{"intermediate_size": 2560, "hidden_act": "tanh_gelu", "init_mimetic": 0.7, "decay_shape": "linear", "batch_tokens": 65536}
Each number is 500 + 25 x the weight over its row's rms, rounded and kept within 0 to 999. Layers, rows and columns count from 0. Numbers have three digits each. The size before them is the row's rms in percent of the matrix's.

# q: layer 6 attention query, 640x640, rms 0.0424, rows 429-511, columns 80-119
# k: layer 6 attention key, 640x640, rms 0.0415, rows 429-511, columns 80-119
# v: layer 6 attention value, 640x640, rms 0.0359, rows 384-450, columns 80-119
# o: layer 6 attention output (transposed), 640x640, rms 0.0322, rows 384-450, columns 80-119
q429 094:504468507528472545497492452504473545480493490507467535506456466478468483501525510486461471471482505511478490471485496445
k429 097:500508485478496504518466482492469525474510507540463474477427495484493512502513486592507493514478514522490521492501475467
q430 099:516477485498518463538478532505512529498460516515493494493470491504508468513505504500506534506502502492491441518505494525
k430 099:493480516476524498512457504490467520497469472486447508528486480511489492480532483604517490530482527512496476510501495464
q431 097:524469492498545509534495546461512513524507532480465513537477477518497518503449509505482538546502512524452477501507541524
k431 097:518511519504515527493469535515512525521512514512531498539443445533493513507482486567503512519470508508516482485513510484
q432 094:495517494479515548536519513497479484512458529487504557497527502509492540534454499491477478531489527543501510463471486577
k432 099:519506481503467507477487523516539459517450536486506514506411514551525498526499472449500489514525501482497491499493503525
q433 095:475505498514531553514455531480511428482485527443492548540517486505478505509469534504494544542480504539510488468480509526
k433 098:476496489489511522486476474502488461489495510488478533520598507517488477497535505480485496522491517493501496491492495456
q434 102:501487441457477503480437459502532529512453504444471530531489470492498473485499495496448516509506515485474526450536510451
k434 102:515509477471541472498417465498483527472485502503474489495454484521517524530535512559512516510507442503523498499521496453
q435 090:482520508486514520489474511492480534535507522486487464429484505474452511533505526523474471486509510497509503512507515487
k435 092:498528518502535507467441459499499532512518521472545495483512476530516519496456530594483495496505506503521485522509524463
q436 097:506506503527482508502492535439464495543444508510476483449485507541469519502480483507514506506423489491518457483530483484
k436 099:489498501495507509521482463494515543514502517518455537474519479496491501525463481523498472508485503531487465482486536459
q437 097:449538551507527540476487481496536502435463488494496553478514539519499486521476510488495508545494534521485458497493499547
k437 098:507490488521485499496576502496504499485483481498518534517502513481511525451525504521468484483515497476483496486491496504
q438 102:494494529500494468511470515485504534501463554510462530507492475474502509507518494505506484501489524546525479519498495530
k438 100:516511504514494476496495483533486508525504519488538438526522475482488521476491488519472543525471518528512486511471486473
q439 094:508503494493487466472511490461529476547516494543483510456545511505461508482519544487506566522508493491507475512475492509
k439 099:480496461512469513475533475488518470514464485478467535501500487487510512490511497359521518486504496493492496485484505540
q440 098:500494449515513518505516519508503539481528502491492505520483485482471521523505505501491431485527481499517584524535542495
k440 103:516482491526548530489473493487454545492514538498519444535486476512508506528489480576479499513498487497502516518507503497
q441 095:533479503446470482517505448491476480514527505527491477520512469494485427510481474490499499457507531465483484475467506476
k441 095:543518511481485491528475450479534513511510511529506463515488505457483489499457532455496493481532504517508538473512518488
q442 087:463519512532453478522530529517547459479450466506541481502503505496540497511514502499530521457501499464530480499468473532
k442 091:500531500547461472529541553547508499517475471503477524502544505451469477451505498446524538483492506466447523493467510485
q443 091:496483548473503505508506486481484473503465491498464524452529494527465527527510506500494533495469473512474532484490504492
k443 100:509482499488513528525521480521526489486493482506469535457595502515494506489529506389495498484519510497486532471510539499
q444 093:512572488507468461499512519501475480514498543485502478504453514483461491493465504520484495514504504512500515503512502440
k444 103:526516497511533508445470486488492514503493529502481474500469485498490524528498513646497512498471506546510468486517490463
q445 093:483510479471495516505477446509509430465483505495499518508546505524482492481522528481488524512509495471502491492488516497
k445 098:521512480461469501482491474496540435488480509485464545484455535485474512502509516469496497485575483478504524487526528510
q446 101:532509530499536476468488510466494462541487489490460521514507519475492501458505505516538535513499484490495493489478521463
k446 102:496488507502479482507460474502493467501518462482410522489486519480445471488494487475485498473518517526505506459523511478
q447 100:468470497487470526475461472514495556496474476492507549486495506506510486512521506503498463522507499483505506464515512478
k447 099:492482488498540475498497443495488493545496550529513508508581513506502504510488547540538476493529442461457492540500516473
v384 095:491506514480526528489513470473524501494508502523514471512498553498482481485498523500535465492521498543516478506488492469
o384 100:514521490503482494487500531510454500480499526499467543533524459460511470501495471514479493495480508495506549517472471490
v385 103:525510468509508531492502488481514487541483511483495509507490485461495512510489496509520495484474433549532515490514521514
o385 106:471483529500503498510542517528505491453537492511516497536532566519485541473490509473499489459501519514480499536514463525
v386 094:450495484484473519481472501442519532478537492496461503524486470496467488495481538481518515461520516492469479483558473458
o386 096:480498523513479533478488487543493488527519465515499493463426496525486495525519466504480478548495462500499481516436503559
v387 096:491534523487518484504469533466519515535487465544527481504511517513531476502518516509514485530485470494487473564491526472
o387 100:483501463498490543466505520511498510452485514489517517467527494461446539504496497481491507499511501482540528488503458519
v388 094:525512461499501484526490524505506540475468515529489487494505484505513475527539483502466522475510487496537530478524515496
o388 095:502512519507473540535548503482550494509569484513506490524463512478492507479493498526506506511502478504471516513517521492
v389 092:457470489491485538481509522520493524472498478488493490463495498489490572522502480492461489483505462521523524459450495504
o389 094:470481514490518481487506456462478507483492496485496523502478515500465507474548551516491508469464535502502505510501496528
v390 098:507484486490512470475487500550488483459504501487513482495508511502465549524507502504542453516504495512502496533465495530
o390 100:449515498519526538510495486439489515490473468457501568528496526484532509499506502456497525524520480489490477498502523482
v391 104:496513465511493490523499489483498531496492522505489489526509570581501504535471515499502447480488476472476494488510472479
o391 108:528483530508499503540512478566498481517503498474504484521488493443476506486540496519512510508450523503514506508457540504
v392 093:481483459488448519516472461494478475512503486485498487515488477460482506502509460487484506543470547528437495504453462498
o392 094:491485483496541518486482503491524554508469528501468537454478516538533491501476487509524513503500443492502488471508530508
v393 101:500466511482504511471478486488509469497495486497485504557499469498501466498510498493523502528487528495509526458503456503
o393 105:499466553482510517505508516496509525511475510536509479509480537420504524441517535501485473468541509505524481483484529462
v394 101:496503489519528532502508481462518474485520463496505474511498507502506517514516498492532539514447501479489458500493453505
o394 105:481487535487490511510499464542479465527489535516483528504496534523460490533459493529472467498514485503491532508510477512
v395 104:555492484518532493496488490521477513487511500506526488473492513507488519561505486523520441467575502486495549488473500531
o395 107:486529523538536484494526498494517502475488492514495483518532479511504459475527509496528535539464467506503419507503500508
v396 097:479476511532511525487526511500495492484498489501458474469498519475465548467528467528534513531505464512450530486530521486
o396 099:503503519497467476532492440494481502483483490527494474477465510536540487476458542490464501474540531491488509535497462555
v397 098:499488464486457495487478445479475503470479500501528493512499507518491455500467493497470483469469476494498480523515471478
o397 102:482514550507505498513495524498528473483529540482495545472473514486494526496495523524510524508515501495516478536489542486
v398 097:525463512542479480511516478500489521509503501491531494536505540537518542481490497482504549496497540503498473506569444503
o398 102:504486496493536514533497491492468520519508517497555502472453475556486473496478489510461491483508500496524503473425556572
v399 103:488549491504550484484510514509517488507532501507498486507507512486558545506501476490502471484522500522495494488486521523
o399 107:511475497479494489526519486491486536485512529506571469561466467539440494484492531484509507510490514484488518539523508472
v400 094:496480516533498522500521489512478478511527509453519514516498478478488516495532460498525484516476472529471481474449484486
o400 096:483493449487485469459478532515518495503472541513498509488516495525519497509446495509539483493513525491508523517542496447
v401 096:505478489517479483468480508488513491503452500499543493481515457472488472487482505510460526523520533482519500497501496499
o401 099:510490496505492507502549462493542488522546532511504478513511457524509484506499512509566476507504529499490487508544501532
v402 104:507494503474534476491517484497515488552447491521528471488517552548497552510474508488481477462494462462536515464511498457
o402 106:537505483487461501512529473504491473486532532482517493529541477481450493491512494509517497476517522524501493528490487522
v403 099:473459488463488500474526494508506527475516497470509501476493473491488504516467489485436460495522530493486501520488505524
o403 103:548482517495525496480493527479493512482500521537490476512482559503510495482537495479531493478472497513522514489512516540
v404 104:479500500494508522459500495505482496471472533483513493510500553470476487471487507515547525526496493459474515510487504491
o404 107:513488512469451495532497457476532497510560494498478514485480502475541482544512501489487529501526506523546488522525521524
v405 102:545486453499490473503496499502483491466467526547491523481506492523532526476515487510506538474481509489523526466531483497
o405 105:472513456508469540522525512456512551505543482493521479506522450515525468527491517497551488523543508503518494527524514523
v406 103:513526515483505494519461499481493533562531502490495534480493492554503456536505541490484460462455427467534500456510495502
o406 106:506475488515485471439531516550515490464477486485511452508464490521499504466510504491530516519471526514488488511512519510
v407 098:523537523489462473508478451488504506554502497493464487514516546520535424536483559507514495466502452501503492516524475469
o407 101:518486524493487503501519528493534506498494515469481515497490526478478511488491478537480493552460477506481537501481521483
v408 095:485495514511492546507503546485476511492535478490480486505508481480491483518524502501513485523473498490505504503475464513
o408 095:486494482515474518485549531478491461510481490533537494509471532529483530483468513498485526460547474482514534535521542448
v409 104:498480503458512498497461542488485508495522511517502497504482533554483473528521518500492473496482522509518533480552490460
o409 107:491531527485482509496507518521489515490500498500551509468440508467512465486478524531515524494519490506474476468494496533
v410 099:487496490521501503501512500500481493453489491509485517530495534523475514537540517511519495496516510516516526515475516546
o410 103:468497510459500481484485523485507526524516496465506506507501500458466458472476464518447521459505466541516500514512513491
v411 101:511460496506453517495508544513503531571479463491463486519506485451547518506518495492483486544523524477494525489526474513
o411 105:520511458538508489490489495487508479464493486525491466479502496563486516475479448509521513487479487489540440497480532509
v412 101:496501503501519509440520500442517496499543463528495495501512515519496482511544565524542499481497449524507509498516549494
o412 104:492538537501497497505458508531450529474479503490513482508545497458513495481498456505465519517505524515501460480486433570
v413 091:495509534509536517536511512528489473474506487524474527520512517506501537477505498514469535517482515500428494531480504512
o413 094:511502506488514456472517481498446479489511494507505465474515473520460517554468471515496514429520541469479497532505471514
v414 100:489504511490497502467508513504525543513542469449481472493511494486499457501504487507474489527521485531528457558445478531
o414 104:490518511491488500498513529460426499478470487505519517482524512486487488522498509468526507497489478491444559499506498491
v415 095:499470549528499494472499483460512491494528480514508487587495532501503496492494446493488489518490478512545484531461492504
o415 097:494524508485478538533507519509489518492507461503496489464556525468507520507499499490498525464492488501478511486498503472
v416 095:459498514555506504486503495469507558536477468509502541479498463501495492512536507491553514519502458499558504484517530487
o416 097:511480511518501481509495531529476521449504467467529500434484525492526516509491474508540504477467479515471482462499491538
v417 099:480492478467508485545515490461504549514495498529497496483517447478509500508528537514519517508495508485529456495536486516
o417 099:520543473547522509507515518535525449525551486464509472497546482486494493502476462518511481513491469476499489541481559533
v418 103:473489553495520510470453488468500484505520503465535472492497507510515484481516511494500512435513450463498476504534500502
o418 104:520497452494473454457510502534535502539488484505486475521500497533493537502498476489515506552501527470493503519531487485
v419 106:501518452500481473486504517505496520494509515510504499530531521502495504504478485507452512502518485536480553514548507480
o419 110:496494528472520515494438445437486550505476505503489521532500471471501537487494526486487518541540545483499512513494511513
v420 096:488501479512506483469500523480499482473526525537446467509521471476496527535477551506543508529513457492503492509494497515
o420 099:546518514509530515522473494529501481487497462488556535485523529519479437450474481485478533513481495523477470499517501505
v421 099:545485475478545526530476550507538500527505530532501512455495502474528544515524489503500493479505509465533534468508504463
o421 101:490490525474520529509513457511505511486516498480490489522514470484518483505485534456507502510474528504479468524509516501
v422 096:568490499523492486518489530529472481454465494493520480539524524508468476541501493500539484525477508489533481469501537506
o422 097:526478494504446490528504481458541511549551490528506516450488509467536492526459554512532510497539524498449514492538488484
v423 099:492499466530500532509530536492506459468488505448504499496482520471546532508543464495512518510482497498491500475513470483
o423 101:516507531495523501495481491487485522445448505510495516518517503539528488528461545490539503485549495526497491472501513489
v424 094:524496480542515494499492529503509502487516467508501507471502534529512495520482521497489498519466449473484510504508501524
o424 096:515487544521510497500490469548527471519527484449497512490444492472520516491477496536519545548493479502499467527498498515
v425 097:507487480535467508509499498498469510497576475490464503519492500510489475529501529480510538484511535515475488527466490449
o425 099:509505507472499502464504504501519462518482495498558517455500504464446458491479485517459481514493467496535502497515510511
v426 096:484499495492487492498494464458489543487524507489503507462517493511459476448465529490498496479536457530501489524521527486
o426 100:487500478466500518526507508524500533485522511487539484515496509480471524490473489502486484508491531481494517533530498501
v427 099:523499504495552485512490506513514494482502494516542506507500518499534467489509498495489473500505533481475564481489514473
o427 100:504518511504476495444529509548498497522453528484457467515483432524528529488489514514517481481479483484496504501481434501
v428 104:473486503470440486529497533458507524488483515483485536490495459527510429515474506492506543458489508486470517484535516499
o428 105:467485537512502536500496508514480507539477508497515515490505500486508549500510473485509469544502498510508517517491525492
v429 103:488463502480496519526485508508482445483490512548494473509508532454532549491516443501566502492470452469490500513554484477
o429 105:507510486491474510483471467508510556492521500483520523479541455504475460548530531493490508500482502499514535523514533545
v430 095:495504545525474493480508485483511525479471490528469498524480504466468520473478496494506529503492503483470493533494535498
o430 098:494548463481485519495499518500500471490501509478542486499495472504518491521495550494524538425528503496514520502506466503
v431 101:499506509538498501522513532486481507460484508508539491471513476500499482501522483489517486481514398505542482516503458469
o431 102:491515477502511536452505461523496483482508462492460541473545501502527487524472569491506476506483492503480528471472507501
v432 103:524507476536475498542518519525501489476489513532537494539499486481517490509503444491536520525469481502467528461532492511
o432 106:481487492494525470483453486488500483509488495480493503494514494514529546472481541495499474511523492466525466495479525511
v433 096:498477487545457495506503475495506474517475462519484503463501515492516467530471518497509475496514512504465528502464498461
o433 098:496507469470474490505486514512497578496489521459531537466468484508481507479467473509514465498495515506504490521505503503
v434 091:504487539494497526514468498495502494493548501512517519458508489501488508458495439496538513526510519521475456509458500494
o434 094:518507460494482503505511468485490519510490489475499502499491439509516504519507524518488513478501492489507500494512522517
v435 097:476509532558492518493497468482477473568520474512507496507487488536502482519472534519518508490534455513523514504481495512
o435 097:482447507460505519463492498480503495504476505448528532509521501416523537480499463514465489526465528507526492484524509496
v436 096:527470496484497522527485501522475497452486498553509521510492493491471582435480513489526491504452469543494501471512493517
o436 100:484518411490484487494480499503511473585494525427531502524530470556533494501524493502506549498498475473522518510490504489
v437 103:496499510470538501466517487480530501519526505466514495505502480481494497491538475503471464505513515501520522549460516488
o437 105:509516517494532512532488512529483480486457481526481502548530537479503469502544526489544489502482518483509517438513500528
v438 093:586467522516481498524504478531504523429449495518485487519503516475469516479470509493487494519481506488462482491524491528
o438 094:460528507495495507514448494479483513562522482494495513481483515479545486493500516515533498464556508496532497508492485498
v439 098:525513475529510514530464488481489465494520484528538505491525464527489552521507513493541470519498465496500505528482490480
o439 099:492536499480529493530532502523525499478482510518484481494511472553454463467506518489491506484523526497476477460528466467
v440 103:463505512461494503539503478540442534464528501498502485478511473492495500495511483483503440528484501517473469511493491526
o440 106:498504518505479474509501521476491463502491529478505496520481519488457516490538493497483543541495493491489562514504551506
v441 100:522498449531490513561507469505493489459525490506476508493498471475480499510483493487498511475523518519521477552468491504
o441 102:464516498541520485495518521533569458547496483508472474493479523548495522495525508497504498519479511477484517474500504491
v442 099:483493541516474514501499496468509499465463511517490469506485510459555507453502532476513494484557450531453493521499549508
o442 102:550494475479489492513475510545489548530503512548476484494487499500461550506504446506430526484466527492512465520534515530
v443 098:530530522487473510492487488555496511519482542495515513467526519484496488517482509498443470528477527524477476468490481451
o443 101:487517435512519484499505479455520494478497486532448441521542541557548555509531522484532517524492515500526477492526498512
v444 100:464521517544486464462533501508515463499494468513491451523484532537475484483522467516532481513476455430464496540511529535
o444 101:526501509455478537523453517488490502492490500497475488463490519458500479533490507524503527457515507523501507527523507464
v445 094:504493534509535527464514481531469520527514513510488516491514514527527468517494521506509519496518493490567505466488534491
o445 096:528492487506510498499538502499478477495460481468477446515537467472478532487483470481533489501549524517521480485525450520
v446 093:490477494470547513493509518488508489479510480519495463503501470472521538482525526510506538520513504470508486525488545510
o446 097:535506483532526468512474499494509504562500497504528488506536496507523495495480486480506472459510527508494514519518487516
v447 103:460529521453530514490482484489481497450451520492551505459508520511480461506484539479498468460475483466481435470511513522
o447 103:516457534523509491514458489526505446555526499471501477539471504458486544472595462487529505549494488527521502494527517490
q448 104:504505522474487486512497508499481477466535502514491536560476502486544511512478495507515493504497488525577506473459478493
k448 099:501471459534498513511480519488505438477482508516474508500438494473489519503524520501504510501517480464505504525479479517
q449 103:496496450501489460501484495510572502517513466509519474478508502540500466526504515490546507503510488466487496515503488473
k449 103:502457467472479479470488477525561530481489478510504467489514506571529486485546489511523519475477456478523496507491493478
q450 106:474521526497520486485481493488478474494471492468512522483477487487486463502450510502500534517502474488475481509502484524
k450 102:458488498487524480514502503532497475472476487455518457494486508485492470491449520547505477538455499487492503529479456479
q451 104:512478464474498461522470509479484503509491545468495526512506483529487501541564489496494532528484507506523471447509515456
k451 101:501515481513505483546474481517471491536506502501543466475474499494491511539474520500550507485504487454461500484508508470
q452 091:516505520515528501519510517524470482474510440507501501524486511424543478452456523515507489505496501520484442528489453522
k452 085:520491560529499483495520546498503477483428476500532457454429497487492510533535508506510516499451508500475486514543479536
q453 102:492498447497472495446497466505503510512466483517506474495501484511474467482493503497476494480503529510505484513514518470
k453 100:475509433485493504471505470494558504456524514552508497474491467557487491542483490492496520558477489520490501554502535473
q454 103:478546519534508496501512547531455552448455477498526472518497496450513456448462462480526508488532504520494477522521496489
k454 097:512506526524491491487516497532508539473486518522517481459434503486491518519524454512502521489475491526487503465537534503
q455 099:517475487510519518455514511484461514469505531528530467513510509524482506499525506506471483500502558531563517515484489513
k455 097:476495512517544494479509529435445460512511511564540499544492486536487477506530520504452507495518510513527483513553471521
q456 104:454474504458504511555455461540498505489484489473523516515502501504494465451458478488528515508492455511527499533509490513
k456 101:517479499484505473517486463552509517534479496482492496478533519448505520436507503481526486548540486495511512506521470504
q457 099:521447510519502508462508509508506504530501487530458511474522530524545557543530496495482464512482498488492500455515454507
k457 096:524494500541467477484457523488518497514517492515501516499538475545516516457513535478456512506523466525513508469510442521
q458 096:455491520465499519504495457537506488501490454546523472489509478499512470479513542505533519514474501487488495533489463518
k458 092:496458512501495508467514464485513448504474487506528457508555517543526503504532502522496495505489487461508477545555463545
q459 091:538521483508497502530519505502469529508501587523462483496472514502472512563503508492478479497467504509500511450504536517
k459 093:486533466491524545514506492537500465499528544493487489513472519484468483468459493490498480510500506465519477450484498480
q460 099:538511525495493553557545496504491456459480484487504500528502479456537486491463562505518536505485473497480493483504447495
k460 095:524514545502503489513476469503499502495456520461536472489464496504552474569488522504542526518472483508519484533532462488
q461 090:493456491494479490518493491525506516510526520486458522475461500495456517563524533496480491513494520482494468425503526478
k461 088:501527490457480521500514498528521500504520528504474520493506514486456512493471495499490494543513509472512504406447504465
q462 103:489484499509521485525490480488546476522517489494514508488506487516471485477498512492509535496500478465476514504502527507
k462 102:462496530504546469496489481505519517517486506491511456494536503501533500497517477541498497533499435461511516513521504537
q463 097:523487478501472489520516509518516485501529496534470469542499481509505514492556495506483463492434499514476482523514522493
k463 095:501482463511497523469476498511525485483530505494508507489452488495446477510514509458490507471504516494501485512504507522
q464 103:469484527490522484492493490539499497494484471519539459505490503487499483453507474500530500512487518530520498536490465478
k464 100:466505488464523500471551446477515495479486480496507442480511569487473541467531485531522476551510509513509502470486473465
q465 100:474510542525521491492485502560484520460488479528520488502490497467550485485477517512528530498513498489498494537483473505
k465 094:486493537496500491511508499518492498478491464488501475463445510532506466513529525530521500504483513502488466545566499507
q466 099:467510519477481471464477498515514517484499509489517470462493486483477454535477480491522499498516498491496519496540527519
k466 094:540499526508500509520501466509520489488506521500472442516520484495447531485490489494547474519473492462470476466482522468
q467 107:444522530482491507526490515558495526459524465475483521529476536511533491461479492516565517474485533536477501526520493512
k467 105:516506527502476517487507502540509475495459483479481479456484507495484471463502472491504524445485488508481504535530505538
q468 091:506512502518480506493505527469495462467497471500519512539514482515555518523542535511539483504506511522521525479510481520
k468 088:489496501538494538498465500500478489461495500500561495536556495536526502531497514488488523472454515503501532523513512503
q469 088:526497527474534470545451517514487527489488476539517514514461497514534527543507515485505470498484495499558493477488471483
k469 088:532492500471509526504469507502495475495491508523444509491467508507498502474494507524497492491492482478509475474449502475
q470 102:500464478458475490480492500468505515485547525479463573557494490496473530491501508496451498504504514532559451464486518503
k470 100:486519496493465490526476512492543511508505498478480520507484490517494507503471479477483524538484475522526521500460496475
q471 092:521481505495487520509511482480491518500525559530457492527496544506498544495550539511492482523455497485491499479486512512
k471 087:504498449496470532481458502501529451534515518528478481482428503489491524480542511469490470474523523488494508474467486490
q472 104:507510464498439465486499479507528512537508523465484520493513496510454504473516495494496527467510499479507511483517528480
k472 102:487483516501482447495473479496520528548521495484504479525467475508516446515480505499480530501514455506528535496475526511
q473 098:475533467528535514566511511487501476511444507501512481531501519518499502484557498514514517498536509531493533554489475502
k473 096:517471485478530470484542494503486482450516505503485483525483496504483454480545466524478498472510503502543521494514557489
q474 104:474516511444500495494500487521470491485520496488510485503504482504496478465459435510557487506460523519473514534490486546
k474 101:517515515497471472499503508512483491489470482514510527556542510493526520398526483485515473510497510503532456496525476542
q475 101:527445501476512516513509531517479502543489483563564470468492499521470514463512472480478480477467532474513457518527507502
k475 098:501492490500490465467498510473524453531494526566494548478458486540491544506509504474462488514530496526477493499507525484
q476 089:477497479530490525510524488481463524502485529498478505513511546470466491530502468517476536517473499461490496497504508490
k476 089:503510479452520488514492503492516492538510498494440493479488496523467516524487495484462519541480499494492554451469475521
q477 103:481483460513542493520508512513480490550505462492532492515527487497512495478480450494496515464506493484540471521553500527
k477 097:518487507503535472497481480492525502513517466500508497518494520497530464499472509518448490543509496521506474489493494511
q478 096:488518544478433504514514520503504474495489477494499529491527535503506508542551483499480483504505537529539496476472506475
k478 094:522553552491448507450496501492496493483462461497496541508516504485486508457500478453515506485492493512483500450470492487
q479 108:510481493497481517486500533515505505529495476496508446476511491537504511515544518489494493497539512492524482486547466501
k479 106:490494505482497507510516522495531523530523500528565451498528451559497507495501525489514505489520506507500513527495493528
q480 100:490514517476512520523435496518475483438459521492484526510481487480511485523470514520493545524491483498516515474485455492
k480 094:498501494497535517503489486541503504498487495487508546503503484497495525517458524518498500521437506487509494544528494519
q481 099:499510518493475514506521506506484486505508488510462487495502482503515528486526509492491464506507525523508481486470514523
k481 095:475540492514444562509519498508494487460496483507490530495485510444481497450484495472507473469544523525538457444504533540
q482 102:505502504500494507511521513513516508515521475493518476473510510514537516523474500529512508509474474513469513524492483474
k482 100:518473482461494531478559497489531471500550461517498465489543481479532511486524549520515473509499492504484482493519521469
q483 099:513492534560563505502515566483474547474480475548496454491484496491527517532497543497490524488510483503489474507483491476
k483 100:506465509542540541506487522476492517491492505516512497475519481521469515567480553522461515537491521505442494493501501498
q484 098:479498534460530486541454474508465511516503469506515493504489492489492490458511479503516494506522442507498509556473486511
k484 095:458485474485504487506504526517531489532501494483480530478477489465478477446519472500518485472545487450515511487546482545
q485 098:487545474500514493505503505529484504493514540455508562518484509503498502525511456498512482508538500501557536459445527494
k485 097:497533454482501487523494516531501488500488506487489529504500501479520535455483474482502503512510494460494531448488556483
q486 103:513492476502496480512505489525508482513543529500522504492494518524488511460491554497525492505474487488492523520518471524
k486 101:536522492512493455534472499510500487536517504508476460483451480522490488499500511487501502477493485503533521534517524489
q487 095:494491466495523485498474489512529509479484471469504503525491464492511470452444530509535529465530481486493478512499477455
k487 091:506482525517520486473498487476544507483467499498495497524504491465529471547495476539489547568493497503470493517508489471
q488 098:498532501541550502489542508535451500478429504522510468524478520487523486463475495515506509504499531512529485530506509535
k488 101:489495468504543494462476452491521459480500503567463499483423511500506482541487520514467501475502515514466505526554518518
q489 097:557487474503528524489545496472511525500526495508527494511512475494465466488487475481484522499504526489530512525503494503
k489 096:533474511496518494487498494501510519486494524554531500522503499536512484509483451495482533531544509516519494538488460489
q490 104:523511470490542530510528500477492518525511553498504530463503480468452561497443482503502504510493469484497519464486519522
k490 102:539519498480545486531489516512485534554511497498521556516523503471520503493464485494492489545519524480479539458532466505
q491 090:500487505481501513482509479510497511522503514499485496444502506503431543540501560498479532547498505481479503458509509484
k491 087:486514505451493489453539469505505492503553507498501500547517512517503518466487521502506451529519493470507525460487492427
q492 099:486483551482478472479468475495524482480505476471522508515494509488528501476405508501543516498516488508479497542522454503
k492 094:488455532447514458479527515490504523485478465459493477514503501481525457551540486517510492535488487522525458518494480511
q493 104:497502488485527516479493506461510485527512546467527517507504526508451499462511482498499501492500496562539472506500487478
k493 103:515536517503529470460504518508448520517465515494555511485456522477515489471535470489485487482558479560517497506525483494
q494 100:492517502513529551527474510523517510445490485504494493515478529499534554496513526506508477483564507514487507507466463486
k494 099:443481484477528480519584516497488496499517506507517529531500503495543508493542501510487506488503502505531492481483496505
q495 108:481458496461459517463534482516473484533502512528497497444509522487476488558551536494473478500486530477450513457534500487
k495 104:501533496485445511490484499498476449533509500508450485479524530546459503491516495475483493490487504487499534485510490443
q496 099:492501435485499523502497508482485511490491510459503550497500493469500483567557505496521532483517539522501503456476526476
k496 099:514513505473494522526480515497438486513502508468511544529526509492472473532518514483530525490503538503479529453502466451
q497 094:493490465529487485510506517521495487537482499452492507521529524510480492436543490524485552517531507515527485557529495502
k497 091:493484508523499475455514516474500546525470511461519523507495508519500513492512509524495493478501517551484506541552514513
q498 094:479513493456476481517482432505506475528502506486500520492502483506446464512535498510513480515502498507509531530532555498
k498 095:520515477451490490530507499529479528529510513493501475474524498472464515466536521478511479487521482516489494487526515487
q499 094:489508515516526448471480547520476465516466526480529466506470508527522494444497511510494543511499453505485469558502466471
k499 092:508494505495533491491516459499523526503495500482512468509485529501500479530477510534485498548509520523483536505492493493
q500 098:465528486478485483501502473548508501510532506489524511486542550481466446476505465497519480483515476485496510536492532491
k500 096:501508527471481482484492506536474528516468472507501490489567537503508503459538484476483518487560485535515516500529509496
q501 106:481481467520488498478486511495494510530492519487464534457497510507459493559515517497448502468517499471463490470560543474
k501 105:499514504525482503507496496503488503481494525489502464493523484495485505488457503508481497503506456513475508519452512477
q502 102:497491501471499467557482491547509550496488484563492469487475509509533516509541506500497471523487526497536491495533529532
k502 099:500532480496455517475460472492516480532502479547457514479471497505485515521492545506511467472529501470490471476537534501
q503 094:501516498498502517519509542500471539480505526508516482520501527506488524480511477489458493472544516526546521489502538523
k503 091:503550523514490476477488531508489520542493498516484513486469505498482504423524498471476478466490515510461480535549531528
q504 093:515456508473454518488479503508519485487524517506485534517522510496518526514548488512483463519495508507527483500532479529
k504 093:501511490505443456489475526496473488541486525503507472522474518501509534517500490457505478495529482460555479487539486530
q505 095:507468529526507507443467499532537485507470473506541480505481488512537458459471529500570523519489499480504508524466450470
k505 091:492459476567497509454520505465503498450494514501522507534524544533528512500500483536512552513529476492519510528482462530
q506 104:430511524456503485500464496499467518473512501507524488481481488517489495435471495511521510486557504511524507537506473529
k506 103:450493499476495479516563526520473526470459497520488471513505509476482483476533470495524499508489520489535484494554513501
q507 096:527501479475479488489495524470490543486494524502498488486503484466453503490486464491478516531491492503506517474519515468
k507 093:488484510472503501436533523502501521516514486510484538518467497495501513502502471475485471509528482492469506480497466474
q508 080:515536544498478495498493484451465519527496522515472485498493497508434499458478500478456488479508459482448500502556506457
k508 081:529491483458508495488535533519511478502540521497476475508408492452464520457462477516490471499514523492445501478486522509
q509 093:466464496507478530537471476538519461487508481519502512478588497510523493485524497512544461500519485504516480483460503517
k509 096:499479530505496475519495517493484513520483480493510504503560502529513495498526528451501500475517496508513491538523484530
q510 096:481484460483479488522469533503513516502513485511479524502506498498546519504510493530544416500475487505511545563508539513
k510 092:510505491551498509481474520474457485480513480486505550507524468455498496483537521533507476469527493512487482522509494552
q511 093:508492498481478498525539476501451494468464513519514476491496520540542524504513529509504456488477497504445528507482492498
k511 095:476496482502503534500502466489490468486556488495473474510507498485487457505546559489455509505463514483492499509506516475
v448 099:505513501520475495513504487526468484536520442461508491489513444536477476480513511511466520442521481500465508532495554477
o448 102:475495513517523506522466483491519482548516483533461497494508435492529493554509514524544478528513504511521498532517474537
v449 108:531522471515490497499496502448479488501501507525506515515509486506538517498500482492473495518545471513499498528509476533
o449 112:466532515462491460501450489455427515504525503507501475532507514500504497478478493532509522483511500513558488450488514517
v450 100:499535457509518451476521475492523500494485493524505482463493508477507466488503463483512504497473532467452501489470464491
o450 104:502502493514468534498478490516495486523515506474507535524462514474513493447470481515493499492438516514514508480517486448